From a checkpoint of a small transformer trained on Wikipedia.
Architecture: LayerNorm before each block, rotary positions, no biases in attention or MLP, untied embeddings.
Each number is 128 + 32 x the weight over the matrix's rms, rounded and kept within 0 to 255. Layers, rows and columns count from 0. Numbers have three digits each.

# layer 2 attention key, 160x160, rms 0.0534, rows 113-159, columns 80-159
130110090086143142141122140101110049085087129211121111155119158146083186115113178182107142127136117160137136167065126154169107117107115100125134116116173140096149140144126056189122164117128128088191109103166089107099129132125160118129152125
102087066061084121114051115089150153121119178086176132105109088090153146134120158184115172164181089157165081079089124119144117123095124115058124121127086149155119146166140110119170151092145149110123082125119147154113168177186118169124110133
151126062113164118114158172125170123143110141142109133191130082129104189106125124109155125134053084084097097092147140103100128163131147237142088125159154110157212131123147098121109023150102126126088114144133117128182136150154118135073076121
075075154157111093106093111100156087114184125105148146175129131141134175123136121166108167171098102072219098075038153079064143140134041125096092184125114106136135145136088158103143142180138134162088176136071065187149107165185175136145137144
132110111090118143094146172103126129154093090140075159109112139182153083069078164169196152138134144076129147129138168079141085148112096115097122132086177133074137131136126136141178089074175154083177147168165100137109062125134144090179178133
111118152171117136113118143099145163169135163079123215074131140108152119120036128046176180079101138139110095133134107154071075130082063132149077210182107107101093119116136180132035091165146095090126098088078139096109136120157138114139101155
140162160086135062104207128126143122148111137131111091127137091085086146111083135149148120175098112212136114116088119132150136126138142150122116060090133181164137087149165204127168141123111169084145140176123152109165126080105143116108101066
194137193119144127073135119143134133135133168168118138144096160137143119148110025094148111124068063081077109105083125120151153137082106102106124160167157104156134159122137146143141142146155115157151153125147151165168159082113156157105122103
152166080132161128154124105142109129143202070101057110176215130106080165120125146118097151117175109158138158149112100144135187143143096101178114178099140173141116121173157152102074074157067163159112132167049101145142087148145098136091164160
101173114134125144116139101141094127170141150110137145073120159151109098125110170136150119143159120111089114076102154061170189080139139066110131132141120144117129090084151084183134129197110103099109114104112113162179102187083105103130112170
145130179106127137158134130103104147146150136144163092121100082116167116115125118181128141154109146173145141086147137114100154130122109125054087198152084148142135146124109145123094131081135098113097135131053110134106092119105126096129122151
107148153124145090151129119151124113139110132114060105114095134157128148042113182135106110134135149088201170068130135158089086099131121108099155138147131142128103129044190074097146108102112139100136112170113168135143195136129117108158154166
123122142121146167125096188123152105089167086166100106115167117117032120138102118107119125159125089118136119135158146129062112155103135118105183154141135138086066199118049091135157113123145142092168174083108166124120093049113075116097106169
109144104112160198100178126132147084122100117143111066160133105151151088135069152122200066112088124149092081105109227143097118127106168108136186136055153100217144108154109126129113154158148135119118149151105137181148169092132118166124090121
143151174150087132149152089100094115137153101110081126103115087128134159139144093139118156121141124112159096119149159144115183149109203120119130136155187164181148141140128110061128139088168157073078114070082119117120076165121077121114148186
081113120112136100119106107128147101162134079181086159178150126105074108154092126078147118120165102149155132112117104083159146126101086096141151143141114087137091161129121144122103140110145127090098131079136128123183092116082118141164173120
107122164159125138108135082146111116180156112137128140154085164111082082155112154131142121204102086123147111162105052163185105110113164122131140102122050138099163098106110093111144094201139156096165114079171144133148142152129135118139139108
167164161160146111167123156104142117141124145128168167111133156172091099095120148100138127161116098153124124150130093189118120108106154130129081130103062117079137148098127102088137114161090079126162122135131133138123169155133100131098136097
084146109141080170120117113150136103105154160113141074130113117180135110145143104238140135101162084135120147190053115171140048107129141148157111116114152152109133154184155168126181134111070114139140118142134098142082093060146160131117121166
083126076156119103113097123119167142119145147086126096171118084153170121177109143165124114082197091111106094137129118080156085186148133143106132131142175134101159148159167147145134152082086123135138116114116126155124091147145171145108204130
060185089143101153133125102144080148123119129200160074147130125124188136140143130163101113119112172144137110128103110207150064147156111090149136106163165109139156128074141181128153159130099119144110119117122102068129070109107130100125153148
142098150109149112144074153121138141148087181113136134052086170125132127113103177082158117173125119116128141105147127098167225064130128075069124103168108137165151140208083085090130089131104074185124192130199160143152156133103106102122151113
114093159109130054080184104107133135187145088182150156075112082122120129118151134154101106147090108132186092138179109127093108148101172083131164083099081112109125091084077128147166124152144159126159111149154124132118171130160119120057196015
109136105109117160138118117135093139131148122109162101111133071098150123122144143134099088111132142140158128118119158162151085160137159100101120143081089162118144166146120153113116164127106137142136091085105095131097102099128162177151102099
176099129109118078092213115170206066108091114122143127118104148194076126188080160087057164201186089152101136153153172131176144022101178111141199096091147136125079138215182142077122145128105077056140101141171181154091191148114139062119188141
083167101151115139150105092153139128118140167105098065157105099157139120166113142146126110112129116142141121146165101148119099156135114117031129081170069120097100192051141152188173129173095138154135088067096139114101073082168119102114092104
128106190134171098140121156168112167129154095102130140183164121110156147088100099096145132117083110150120122156120107065105143176089169165143076156145074083163118153125114065132186078128126168154161179139132199198108119180066164128133149119
115100134144155175199126161087066086193124102099101166101154097111142161140143112111138089080135126124117195080171180181132122127143154104154097162138172122210118122114084149141082104124108128125133120202130132161114174125120116171133110110
060136142125143161124116125157145143116121149144086107061112154157118099082105124154118152072152164174120126135133132168114131131111112072122138142151165119099131178107109077157111177116148111097151077099141138164090107163070166130077077059
177135110063151135093113200090161127175143072142154119154128158090153098129142122101098098113130126045115132077105187159134116140145159130116194119120137137125147152188142151177090115164120150165116145152104157144094103046102142133171129137
143192127098129127133133168165104117066167108025160112112119145122164157139161105183087092137110147191096159091112158140148123104092143161113090168132249160134122140151132103103140140117186116116136099143106137182127145159140091074147100183
179101131043160156082115127114106151058164163108143111126108171156115129139197087136160134163144129137124115151121116145092152129127125145124135096139136100089093104086080109193149139116113094084099172118134119140112103090062132143159151121
121143146100072097122125097176121153121113111091156099091101119118047118084155131159144089139175137118082091157064118141131134084071138101131095185170087098128125178097139147118102141141095176174141087139147074181153141136154135190117171138
112145113122204142120170088112130145137106073080087147141125127095148139129115109106116088156162162120135163182153127119191140161151103155111081124137101092115145161116174107134120137159151187105116103125149075110137083130139148128185109162
153145163171155198155166127118146099172126094145143106185135076099074216096087159133133153136153184118094109097105072130055174100168135154187154087119146110074181178153126052122117157134112137152119169141099114126135149145124193121120101127
121111178118153104161125142150146098126072079080147139039140099126100088167083102114212116141139068110141075104079068103133163192179073132151082122188165143088163125123135108101111139184156145064115135171149131105176183137138167155124101111
118136089070163090066143148097139088198067145139090058103141119124086128177119111115124132142086101120089084118112106120144172165129164115113110181153137123101142200122112097088173089064082123091217145119134143118153091132137177147079113075
110130142113126124092142143132176134111134195095147108119099093158130099143166100088102089150147084126122153158147079165110096103164154135111137108158059102106127123140127165173120121136143116122127078089073127191089147168191143090174114112
133159108128139178052157136094136150080069127151206105128106134088116154120139126114113163074144189143167096161137078115103176140154153178089110162160178091165172102187145122103161105145210188121137095125074159151201082141171096135098120129
133102097167083139198117079105131124138175119065099140170114176106094054175112167121093111104113125125153122155107128145153063115095103137145058077112080133122123123139105184121111181176138158154155128135153142073150117099114104109118107081
115168079166121104158160077090130201102119136128137155129187148109094077143117159098167108131088103104106129080123147117169090086133097175078125072076101171101056151103166133078104180152149104109154139119113125104119168169147109160151097145
081103086145150112093095096120158170104175127132112148109139185167089098131159089119120075133175066085183118119133116140089093083111106176144126101123084129083070136164083172158107137123169103181133111080143081124117115115097150140124143128
139082138119108119135092154146131117171117129106141157121176109116131197151114089140156114179126103128150095182144138097143159106132115153105112116097109128080177119161107133072088128102123154153138120117144133149155133079182107091133115170
158059117128082106115173110189070109062131146109162078105123077137194125033148133112072101072100086177161191138179122112151139090153149090203140153141124172150126167161117119154166128128151091108152123121137094077126137124108099137112142129
186065164144130169133124121132159106131131088110135145143123140177141124148114169108144088141155121161114101119112069121114117188128193162160080110072148107129102178094135117136096111109160209128123113105144175103080118088152115148122153105
072115098119083193115148149150159127148116115119114144142132136151094118121154149080142137174150081108123153148103134111110177101099176163085072067104117153163171144150221134136172182132127106078115096109143122132070129115161139167154052137
056154179077118135108112113109100180146086131167132144141191188098180120115077106116161161083129142128137143135084120147130161093091138131119093140126149176143120154124137103092089131168081133130126121099146125210157114131145148058116103139
# layer 2 attention query, 160x160, rms 0.0529, rows 114-159, columns 80-159
124153123146060073133124139187180123144138097196194155101109086136108104129088133125119060095157131091097193122120144107091118136164095207151145138106081121096090123201085156155152147083053128103134175186059111112136222096110086131116122137
140103152150152126154100124145104064117152119157112142131143167169108102168144110172114145124109134149150146175142174099176133138134129099100114123140148117135143129063145175075172152160112089156181114102143136176101145137129114115127140143
167154141156086157148140139154140185132141139157138137123125108077154097127090133192156157137026129144108120153148139123080185124134139130130150052102075119118135138148148155125142058142128120120142166158170112062121139055084101107124081089
196172138110148121128108130051145132146161119105102194127133126155067231152116145140099148096104110133138137107114112206125065149092114158152170047097186136158126103133151166152095175111126156127111131098102187120170093137123126101136106081
117124169144128114080139164200090084099097172167098086150136137160131151112107105111145129067206111149174121195124137121163157131108129152092035104168123186119113138140148119117147158161131134129156072108165145155174128104133121149110183140
149121109069120083168056116106153106155160118121161110087146148202132155140091127132129139064125170115112168163113116085155048154143091115113127180171146130144160116145144141115092126125103126140126077113145138174109190138203141100168154091
131154127090128124181100113095172105151058116133152153134136105161098079094073124166096120120132085149113146122096139122121110125157130057080097134093114103095161137155105091134120111185172127098175119127105151117072121148186099093195069096
123087118108140171141093129113097130120152155134156123081175134139135080121109145137097100160124123152112144108124088142113132117141127139112140077215098113106147109118146159155057138138098144141124112185164153110127092087062097108109136102
133082109086131117176171126155108120159093143105122138164072138139150143151135154086134121137125090118165100139110107073162163094145085178131075098124144201053157158105121129121124125139095137127069121144155124040153117116135138088105125048
151189084134122152145153093179086075093167138194151137126073061102119110143137073063126110137113130149166135144118107152097134141106166183147125045120140027126096107136168116157140146112158133133122113102103158128111112134125142130144182166
115086126116138121132111150168108136139148103114119132109171154105158100142094106173137072155144120069073125198115039171182145060109183137170174102107117108121171100161110141112100177071148117113118127105141116110169093172102113162111101088
114087145052113148108108111115113176169127156087156088130091138137161190090095128138126128054148143140107130124164117168187151107158152170101099081176124081112141106135131151105119113095124164147146135141185092111086090157097121106130136204
155111127156150108167100151160109118137170179168115167104147136154150190165178092141123103132124139158133190168101129103119111140124046146139131091170111136192106110103075089134091079169106142209179083068113114100105107086109183116138113161
095076130097104133098118097146149088094126100076155156118090104116161149080139143130145115139123094101148136139140166109120155068119174142166186074167144113116087147096140135182135180149147123147151113175056126139072094138167147171162139165
129112135139123122131110102133186097123120102160107106106109165084110098190096121146105116072126118082157099101130152095135165175089124114165136180143158158118161110082128143070096122115110096105112155099086119122142168130109113121153171105
093136100145084147119103112114152105119120129106148071190140123152150151163148152161159151135130127145099160138108107166146144151169149174083120097150137090116081113124115150123121146129130126158110157091085127161141101078054124114134144139
122154043078115107122135129183152128130120131131108096163088117127128126219132113194126131132138130151089132054139169138168152186127162196153114148143120112102121089111130173102143126091099107110128138104147151149126120136114092091135153134
136142087101142124092115121137133175136124109142120099116139094132194188121160125120163121112148175120123097116169157114093149100188122136146144143096166066156145124172118148106117187146120186092129109099138124128129085172141171135081077129
133129067123137149178074074110105100082106109130165127144084123197175135093123135094107109099118099188124104104118113156129093193205150106116165098116169127097114056109159151084086149170086109143197105130137133102130130158136066104169091114
104098129131122121147157190042060128112138124082137142111207117064114173065151199135099148126107151139135139108136132084082157060176122053122148159170120130149140126163112113143123134189125152155096155116123106172113101103149133140091121123
153163121119108123133096136088189067166115074137089096128095068223146115162156106151121083130058138198111136117108136194131084212131164217072134088072085145143130173097162132129156142148100137170142073138091179130056127128047136134179119115
129139126120121103118129124075149177117130138151106060076097158131073110131151139108104166146129104146125095117089104102106121180085122106138093151152120144112121101131129097143033093106094085154112129127183149135119083163142160131130110131
027106081158107238144058158113101140116077133172130099087167104101066148108120163156133103142134148201089135155095120176049180118215122105150143121124164084114098094101179134137154145133142121184051143131160151183122098132092131200143116056
151155084137123114090166086062114149116136126108118115130102125108177108106115174155110073106146144116158115130115143107115118073183107124094096131086135119089096164144156109119135114123173176148099124134180145085122070174141172185120153109
158123081087143141139188135151149134152144129153134188065172196133093123105173124130128160205126138159160112179154171124134140109159081080128166110128055116168086064134135168180150104129123068053139098128147088168107163147117141149121102194
084151094119177140135120115112085107102148099107156159131193201132148145146149087074165143161183168159146114141099127173177126103125145112143175135139144118107171139146114125118127136083095092136175103150174093147135147116148075131134163151
199108144109114109086092156157126125088150156189128067135114130124139116109067099113141146122134117127112129170126141119083182126128171156116145073144149156140120108148150104149175182157107117173135118142099056166146140133134146149101086133
175115112146157162103150174151116130101158117161107089119119055137180088106149160226136086160160174118149128135075159042164078116141118158130196114131119150089129144091087069140114101166127134100077119183111118147134120173113112125137192140
073143193080119118165137142221111142125076093127158131084131188125148147146139121121180157139115136118084128112174115134157120169104071111114141123065166121185086152149174138151108184078152096135163126137137099120115136107117149117111089105
089169146095142117081128128148126155074164065111143092148127120154127124152164094124057182098132131121163108137090119140125103096127161155124112138104087137105102208131079070072166112133151105158043161104171198080118125132130092141091159111
116125127125122138168114141095117093086122163155125138186182101119143110120176158130166190041133137138127154030096089136096142102125122087131077176161158169140144149088159134166120093104146120071157187144093126073146095186166110093130134126
091127115101135122133101047136124127110125116150110175152112167098157119136108128116068124151108084166144115152222216106095147159131082095066151114183093094098127178151125161154110156145125074099169175099130123179131129111135138087113178136
121157113111135105113144122123124086144139140074145125162120134116187125079105118142127067100127140106147065141095130153101142092143125082145155154141174050118181092143135080105081173125104098146146140159047105154129195103134134101102158122
157120152101113153083124089159124133152096141195109154034133196133134130125135087130128159101131110170111126172098135225174092141178082133114092129177129152191118132165165135118189128107122150064172105100059092143197179130188079098141107110
153137132154135136128169130149162113142159141119097137207092125139127126105136180122075111098111148188132193125152106150135058121105138130118159073136142090140122147148127113102134110114176200131163103099062090109104156113111175074112152080
085150097128100139126182107132141145152082142185102118099077100177132153070124179084155095110199125126142197143202156117133083176129147156161043124130140066127170115097141146147190122119097123109109117099094049161128135160128123167137134091
104138151114074156134168126158114113172157120149027138142154148143095155072120083195165145132165124130172131066108184114155158108065098130128133156164155157128146133063125098151124148206144170144157135141113114155150167096084181118163146123
167090115157162140147114139157093124115097125120119134141103163100072182137124148170111068097143110102138112094140058247078144050161110168156123100087114094094096079187150164106122148134151156143065228104140146131152144177130073133081144113
135190093095209157132119119182120157139124143053175130144196107106142089149154147165080182153125132094098094092127168117145154131087147074100188131117110135126113096122147183167118089094148115148118171137108106179071195102122107128129150110
104119133154140125094137101133165121204131061137134129116098085147128102140121186153133099163160111232140121125099123151164110184105138091159106135101126072111095071166151106110121084070082117151091086135159181125095145159160139100208156080
178162146162186097185101142118183091149157143156117138132108112083145091143152132165146114138104171123090119166111094092142108084120115184099090174067181183088157135110111123152185093152118167195174144187112119113133108156137109116148118143
156161108133123116134118057098101141132119122089155130145148086140114077190137134159054112114144106159054169081069105143061121106172133136174144092104089136167146110140119102211134131075136126143173136140133082096151144122107165165172121156
152169182102150149167180146154117107103173127134103139114124117111135110094168112073142159137131139089173160194147115136141085056176044098170140109133070164153121113164135198128176109157126186153079088098129137156142179132101162145153142123
176154145128120146134085127160153135175113142183162131093126137116121113084183150093132128139136158159138142144119130113095090094152182130131143142201113133092143128114136111164131117119126124124096118104126122143189142105211120152085116138
147108098154147101121131069174102060125165130150128122220117147057161133117148066110102060135189078168127120111127116124130121181092101090158152129083146102141098062101117181075104134143153097107181141104108115139088146155203177083129136109
154173096061158107100065087178184066148141130075087208108105171106153172141120144133111186168123131128186113059139139099087160183113135143153134099099181110148110028103130149080102156086065148096138118142144094132174129151079067133161143104
# layer 2 attention value, 160x160, rms 0.0463, rows 96-135, columns 80-159
109110149109138148051126115047113130122191066136155151126157097094151127057177142124110154124143081127107123168133136138115124019115148198163139135141148056173123144129095150087132085123145046134126141100176080122153123063129162159173197106
121145094073109193178157075149133151138140164082130088153167158129068088033091162168124174139125060135106129092185144127226118170118127140156136134198164109138144153143181089097125129165063169085133204162156097154126150150109108194108143121
143083089130167134142159081117147149112086170039195119127128138094116092097084130151164107059118095071122163179147116202080118141219169117123145111068134172138154154163191180122109101115078078122156120131133135160081141111046127113115183144
159067161050076087110080177090100168119139170178153111114161069098148016172110116129140111097093107089097086145190095075134178131071124151157099149115055130078155213119141155133099088157153133190197137196081086155172194159156123088125127080
043078132091138131095114080086147089141132199087165110074170145171156117118133124098091137127139070109218064090183135158109151164159212110104065150129069139160155164153132163102145198178116155123147080139153114093042143111126129052135150107
079141088135145111055169112147094205153153139153122119130087066086126151156124050046171177177185056149190078191198095122158118211145083129147086169201079087120109174141105176142147125110115147151089129139156151205038118090181177177112128132
143109170179139090054090152176083063085109098182150045108165137126148122104125160134103124129133086087119125185122138128054168145100139168165122210101175115130107183117177123126146177090163027154118087222134175146116097067030135178134114166
122151080076154122141188109181094143085106115142167044119152139101143111139149191137136090186156206104162156123097123151115148157151114133128150084122205085072013178131076200193147095149215105101160134196186094137163219148181131106106111127
078064118080185198186084079161152073089050050255092094119120151141115072077156122114196159087147148112210153120101151101141165131142161089187070086185105147106166184118164102123165163178130138138093099162140105089222117171200111142123118141
137172173143134157159087086192079112202109052104121094098108216113091092081127193085102086151160126033162182146211170115153172067114128110091149161168128124129130099085194130127058138170151152098144119191085161115128166122134118172104030090
086112157058089154077139161152141109151130090080141079160149123128121140053102101126107129114178095153108201113121114135101100155181109136088121133034102118099117155149067135157177210130124212127049175128127126103088130137151147120196104098
104075044124111116174164161116147117191142204152109171084138145155082153093128164134139145193108157087111129102202078062160044137086175212087072144124114085072140144132032133147155095106111081120167151092119112061076138150107122123116076083
066126097066041158086145163182127162129165161152104129113072112046123186070117116122067185110122105118187122129110120135147136159134113143145109145085074110089108101133110163087122085126155132160138182130174161124148166135123111211170138101
040135066156092088141145104182116145164051151104169169137107143088058140109123109117137112124201147099134163080064139138069122123141177079067108099103079089166131138116162205156126091141153181076113087141079193132168085088152108130211212196
125184064109038178129114073081152114085172117126123061194123141100156104188155159175057139045222182073172144100096119114115147134106111143069107139171138151174151126154108142255132107100018112138140128184148162112162155022096130153116142075
104096127133083193159117095122117114131077165083167127152131172189139103176103083158185207093092037110122068148125130131127149126109139115063118087125115131120060192127179094118087148098230142077175143154113119126171132114167184154157123114
096132075125193155150209109075125097148053146098113055062098149120148102120120149148152157129138169142123229190099116153179168080115100118162149090143156085102114113094012078161167087190196113160119111144102186103196089151138077128122135125
089071160115131087171126153150043142052113213143104132116108096110036113095176150147110137097098159095108124047134152137124080157110226157115089109092212204101096119121117157099157078079117030115151148127146181145093157175147130131166116210
064156111207028101182074117116104083175172148129139059048107139147217160143130147200090099110165137148013138127107049128090141183175157166191145125139154141109106152097179076136098102101102109102172089083135117124119156084144083143131164150
074109087204076101119177156078202079179146131088148062088161191096130193116076133067118149142068143141115142132168113067132113198228163185146091182118086107138176124108124128093107185213125130140135110171118150125190181133100162171132100175
088143182137066067151162122114206093127144173108119123139106088137231134091066104098113120097138104185152200099101241096097130065116200143105165132055111071037107161090101203105116124146216148055076113201150133100129124102087189100137185058
108158092109191152058105158094194144183128067115116079141188146163070070148141194121095113148093130143140153161129122042065175112130140109175215175073119095100107110140101037150084114172138192110170118090106132101203200151099093148184087104
137255072188098114127147154103196076131147097087130183122095130081155131216215166144173160154166068119110088077184155069091123104163072109159123142119153116158140115115083162157179136117146116160129102110123135140224087224101188108163135118
198128087077115064107188065188092085086182122115158138177188117156175150217041099090091133061120206127088149109168116085052161124069136112209186121144145115141169089191158087172103120098178108198102063146116067082161095122155153119163083081
129139109074127166092164151175106149114140107139142049132096063076074122099108113129199164117107087070176088160105193143163125101156189097102105081124133084091171059119121050152084101196150169136186151136112092154112063127139146094151128161
140141150147084091096137198116086077157080107136087077193124150176122130121140191168092143088126073151122103104164127059150155146150108133097101225145099093131160121115058115190134213100106114077085162186106131145120143068124149067255160118
122089184128153139091113154088085189052133084082058164118143157132112107179131155152148171150135082187110128074108148122128116104144210083125146092099113123086086136101206196142192107127144149195099101102119161093144186099145150166142184128
105115088156196151227158154108100115166141089138170140135128177091110145076108097068186159076144122120147098183125214141131158082138129079128232112170057112108054123130111067116157107203101063098108147147142132129117184140094135104143142129
044075144136076060134149123152117186110175079098211077100137122150141154080097145145084127062129177212168125137100068061148140183087108112117128065070169159125084114141118151142170124119114141138169167071167159154195181171138157140144148110
186154127121111134104135154122118155192099040090156090114129177155130123092148095167168135089129158158073047089081139076172097184131137044139142064108143096111150130145109108125098108028149119076068124099108158159133085124106182115084142073
149163116145105092193133150130161144091156116114092118159040086110132046128119144164138140065114146127100189122128134075112112153125119149114115099106123044082156124161156158097092141094039111138153175134133131103134060130177104157073142200
134168127126103113127189143215109144180160094124053144157105086107115133146127031136206137136092148185194119137088165080135187142098098161078129155124131165073104152158084165117110026149113184115238105123192110069146174169136129086199136115
079087172119184096130101144162124108115098157146125141135130066118134172087128114103139128145127112089228143140137106133141135095151119145132144142114137157041091147138076099111182118081153065163187064111163188154153173142172142110162151082
115079120157075150183145127151097172158126112109128136134114142158143110103091172130151107112116143071112080128122137079155108104112116146123137124163102106098127169155114137130100115088101111118103098138153113087164128129117136176129160111
132101181123098180091118089113120144108116133192117095105126129152166157139161100132138084130112092175108162232108091185113059109116145128135119136127090122115118138110086176107166151101134107173205095108158153113143136110155070117115148118
181119083166107155128135102110179170146130140092116077076140133119102109120143141145165161151138133146106076150102111121148123177135124097109139139140163122108105165166143164103096097134118147097120116092072132126177162127126147109134154097
172162110089059169109151177173114154075112091133133170119162176142121108156117089106151104160196176134138137106166122130164109129086116085144195093126139108096111148121119129094144150160128185117152120096132150104179125174102118123101158136
180123128089145155106168137096130082117116094134142178145133137121126150095147117088168097196169155112113069099109089155180112081132121110094111154140154123102191131148080099127099152099166156122102164104158108136093125153122123129142093082
171135099108110084099163140121120158112115165067110175145112112127144111083140127125103135130137121135137141094142073073106096119093140125098126161089122102087090152121073123076127173186156120136172152145131155156151170149115163149108122175
160169150161107116123130152136140110108119149106138124135129113166151128120116116079155164214179100142111156138112131130204088112083062191096095092110117142105105163158156175061063111098145154105126121135121123115122119071101185125107153164
# layer 2 attention output (transposed), 160x160, rms 0.063, rows 96-135, columns 80-159
153170135144127136090119133137121067092067168113131151134142112103116142071107122071087105086217066158182130128116105062160110122101087113110159115072129129092172099116137162089158136101121134092110112067116097118180136152121106102156128084
177146149181111174149083112072105159108150071113152129069124118136089143081161131101092140126135105128126125136124104182097154121079118142127069057063137107113103126158199128168112100065169042158098100146137143127171150103100062151118166185
198165120119160139112162087140150162193153112120143091108130059180136113119188098137130146182068147146182159141123132144125147167163108105139179085123144160091132169178087137138142091105093138149146116111104109107122123097122096148109165097
113143119222117137146055129081154091137168080097127137132120079146142178159085121079114106134103097131126138139112150033147152177192102096119181159081116069152092144070097120190113178155167112139115113095045072175153128131096179162178175188
143137174091132153096152083174130148081164129093100061191119184091206101077147087059153158169046121069176165117103079161154107094139207169133141093102140098082101182074111094078154086145188147130154120099130088143135116127153129124148158224
153129114168152084126147157120170185107098140141100115166124089162161149142117045127157131152151150147139143160087127079095141154032030044140099120128093172131121139103134192145129133172128117177138095099087135151083156151112147120139099090
085168148092177087113166102090130164157133140123163165126128091180122103175098147085109093154090121071149134077111099111185049145114165151115163165134071093107118127133111129094103170136101118179174155173152128150112173089115183114095183111
103197083152179156111158120163183108118128103127121168129149103133044134210098182096151127113168154112115134177149142157096082197188102135157124124188151134144075126121126134150142106140127169092146143093127046071150196157215116070100150157
113127132096168151116086113148071090103108036145093111132160108102144199102141203175232087122096174126120094201161143113085140164149150122098128107105156190098024129120153111183142157176120051097185136117120137109116114102097144116199186129
089102159213134124131059106086114113175173085160118129093159197086109065146122053083132156154157199094096064153186121138094178172067133213145135181146180126135180118146162110106191099088098138046171095166149150132102164130101063118157132161
180093168061127109105114100123137140144167178209097057129130102106152134153150091081134087156137073100157093135176184171137102169117141171112025122122156219151194183153113131054145145152109115135139180120131110097154136081139086182163086093
103169071094154107129146074154125188157135135129111137055148170110186193141046112137139135117123158154176119124140154140113164090233129166134130132084127100191109138173136182099084103161100105102088071090044080091147125157096120140189152128
163087076135132140173098088155063156070075119110113097101152058135148112096028097102132152139099097104107168133131118161160110164129078139109116160146110175151130138081129104097133133130147093184074139155096185196163140131080162160140140098
124081144130104132095128125114083149144166161116099109126089084135102091143193112148113125130116157196151174036081137104130103113083092099111167084124158143198114167166098108104133167213183160199136149121146126096097074084085152101064062119
125109090167077083108150178171141137094185183125124160136086081075128154074227133041136122172152189123173073156147117092095087088098066178099127124147135149149107163094095087124184081143145140096102093192192085183152151113117152193073174143
121087088128175128115210166115082178112161061147061122098129152111097147134174133120067142046121116125181141135097165099142126114070152132150062132139214118130156127148136133119116147107176164122055144132160107075134075149155122100136104168
047140105138144146162131153121117107069093171111132139119142109173063171129111165104184115129105134109120179146093149157124131196156170063154120129153139054199164046127111174122133134128139081062151153128117103070168098093154124156113163179
169156139163177058166182164107161073082145210134154064076108102102156087158142183080066141098129190137174203142072190169102102108124134150084127130149120120114118118139210143118113101139161176183163071216118174098167196113151138112150112087
123161123167098137060192170150118069158132167097163110173106136155139079124080130090109119209108133137142138158097169081190154130103131146148081120099093122149107096221105106142202170151160147157178103096131156130128173175180093105152210092
153093069145149176137095103144109085067213137095090127095103144139168038169106148114152077096075076136182120134113120061061161113101155118139171121088081135158042132193105142082129136122088162113207119137107145153115134132082097091112086097
133053180125132157153181100187125100172060115147094150175128172113154073139127147083126149093164132122128072087106109148167078158090166143116099160064136124099173152142121091153130165123130130122088133146118052174118147107149172135143023129
083173113076113162104098176124103157176161119130164128107153150151086150141068118171160179089167166171032105196116107136128157139115104151120059139099072089153117147128037122055143153132080064118208137109138140184164142143154085150155171146
107067104144144148072137100129065084151183099203129154116101152098138110140170129098204104168146077087107079105087170136152195092087105085154165131153153160124146112164085126139133112139132119090111254122127103167175148132141037116137096040
065122064121177143149105136093076126161095111168125131162105187092089112145158138159178058167134117082070085153131114144104107176193098121072088108153075076115064123133095135124133114169167184100156103126154163103163110137167185116147094122
126066095161113091148201140130174185136194152108120134178166096115109150193056097173154157077115104175114125196137136097194137118056145131110067076208119119186116156142135060107139107128095156155134161115138125106197045198111066124137129133
176136117163123119221084161132144112137160130128053134114167093157141152146176114119107156188160157110104134120087090055172115105153160105140135144155120155052141092090092102123059089175165097185134175137125136145182153151139116101113107116
130161169127106095102214081184135123050109080105092171080126060072167205172132115123073118174137142156108114163176094116104111127120165117172133126068114098113160127168140113130104176115151137117083148139177105117157130142112102140105123151
153143085115118163151114101161044151098159131145174157158171132182148129122138104181094149132212086154155114214186134194102112140107166111198136111147137089169102138113171095139110157122135093141125078158116120128116121059137135062081095163
153083088083160133111125176087130085155115198116055150148126135136072177163140106049133136107104086106174145157235160133182148095137099127128131057121115149116140089125106154125104114115071148175135125142146201109161114161170110225143124142
108109088175116127140088098111117129091101244095046109207107092143140144187154154222057144116131091104122115097061133122114146100111195167103099108072123178139077182103099100144184145097105117169123159151123189078170114122121154094106153120
122146105094092160129139173091096139140086142158067156062138142093110169098129185111160136198113141122083093120148091134128089143139101124103140120129060199183131105129100093120136065161144142121109142218088158136136159124106085091169115105
059083077146110133170101176170086146109117107166136193153096101117128162101105077094129096114176121135102071084175176109149209184091129158120051124090183174087073113115124194100147166154220108090088103132146152126144108248162159156130020133
132118147208068145188090122096130156126127079100179129128157152141078098100175117186141154103098062095171092185110119141135154215133131124102131179161133133109127109108139129164177161112131161071181148083149126100103112119104140130141167147
094214121079149108125102090098139095112181099139130139121097132161181139128140106094081073148173122112094129077120148137163130138172135125108138192144088144098128159106104100086073118099088119150156190108149125167117117138157125104102175123
103137177122146094158110137164144127155123082119132125122065157082114105110162138142091097185087184104135126140195091191141156083139150144137097129077083159125135150186118125110162132124133138151128086112088105209144097125233152144094127096
053172156125106123142124120156112180120115108155093078111175181129154133120130152130091148143155115099136173073123159113136103108181184125131119148157129127067116131112102154145122110117106092129152093122144131088102128146129149107121150119
125069107095184149154157157122151091080100105189097137149122147049112201123098159087169162087144154141090081165084151164135135189103126104146051130133185104126067140070115128169084089109088128125063117092107065161163100121122143166122151139
136057065118150153163161136131115145158119129107195140137128093120117103160099132107160111151157098132124179164096105184153098118119116049090114102103089118139125110099096168110124128168111126095137086112155117117113133096100119146136112153
065131104119126088086128136153171127101164095108153079145106153133117153171122105167159160071128118069102129136159122167161144120183148155133101097131139066156072087111108153204088180117156102122115094126089171141103072078080083082099157144
145135156113123174174136178156132150120098146160167120112113181220190155130118149100145208196104133169102128104156201125144194168125166171114123195176145105145106103157216162105134116152153092171198168134145162152147151134109097119142162172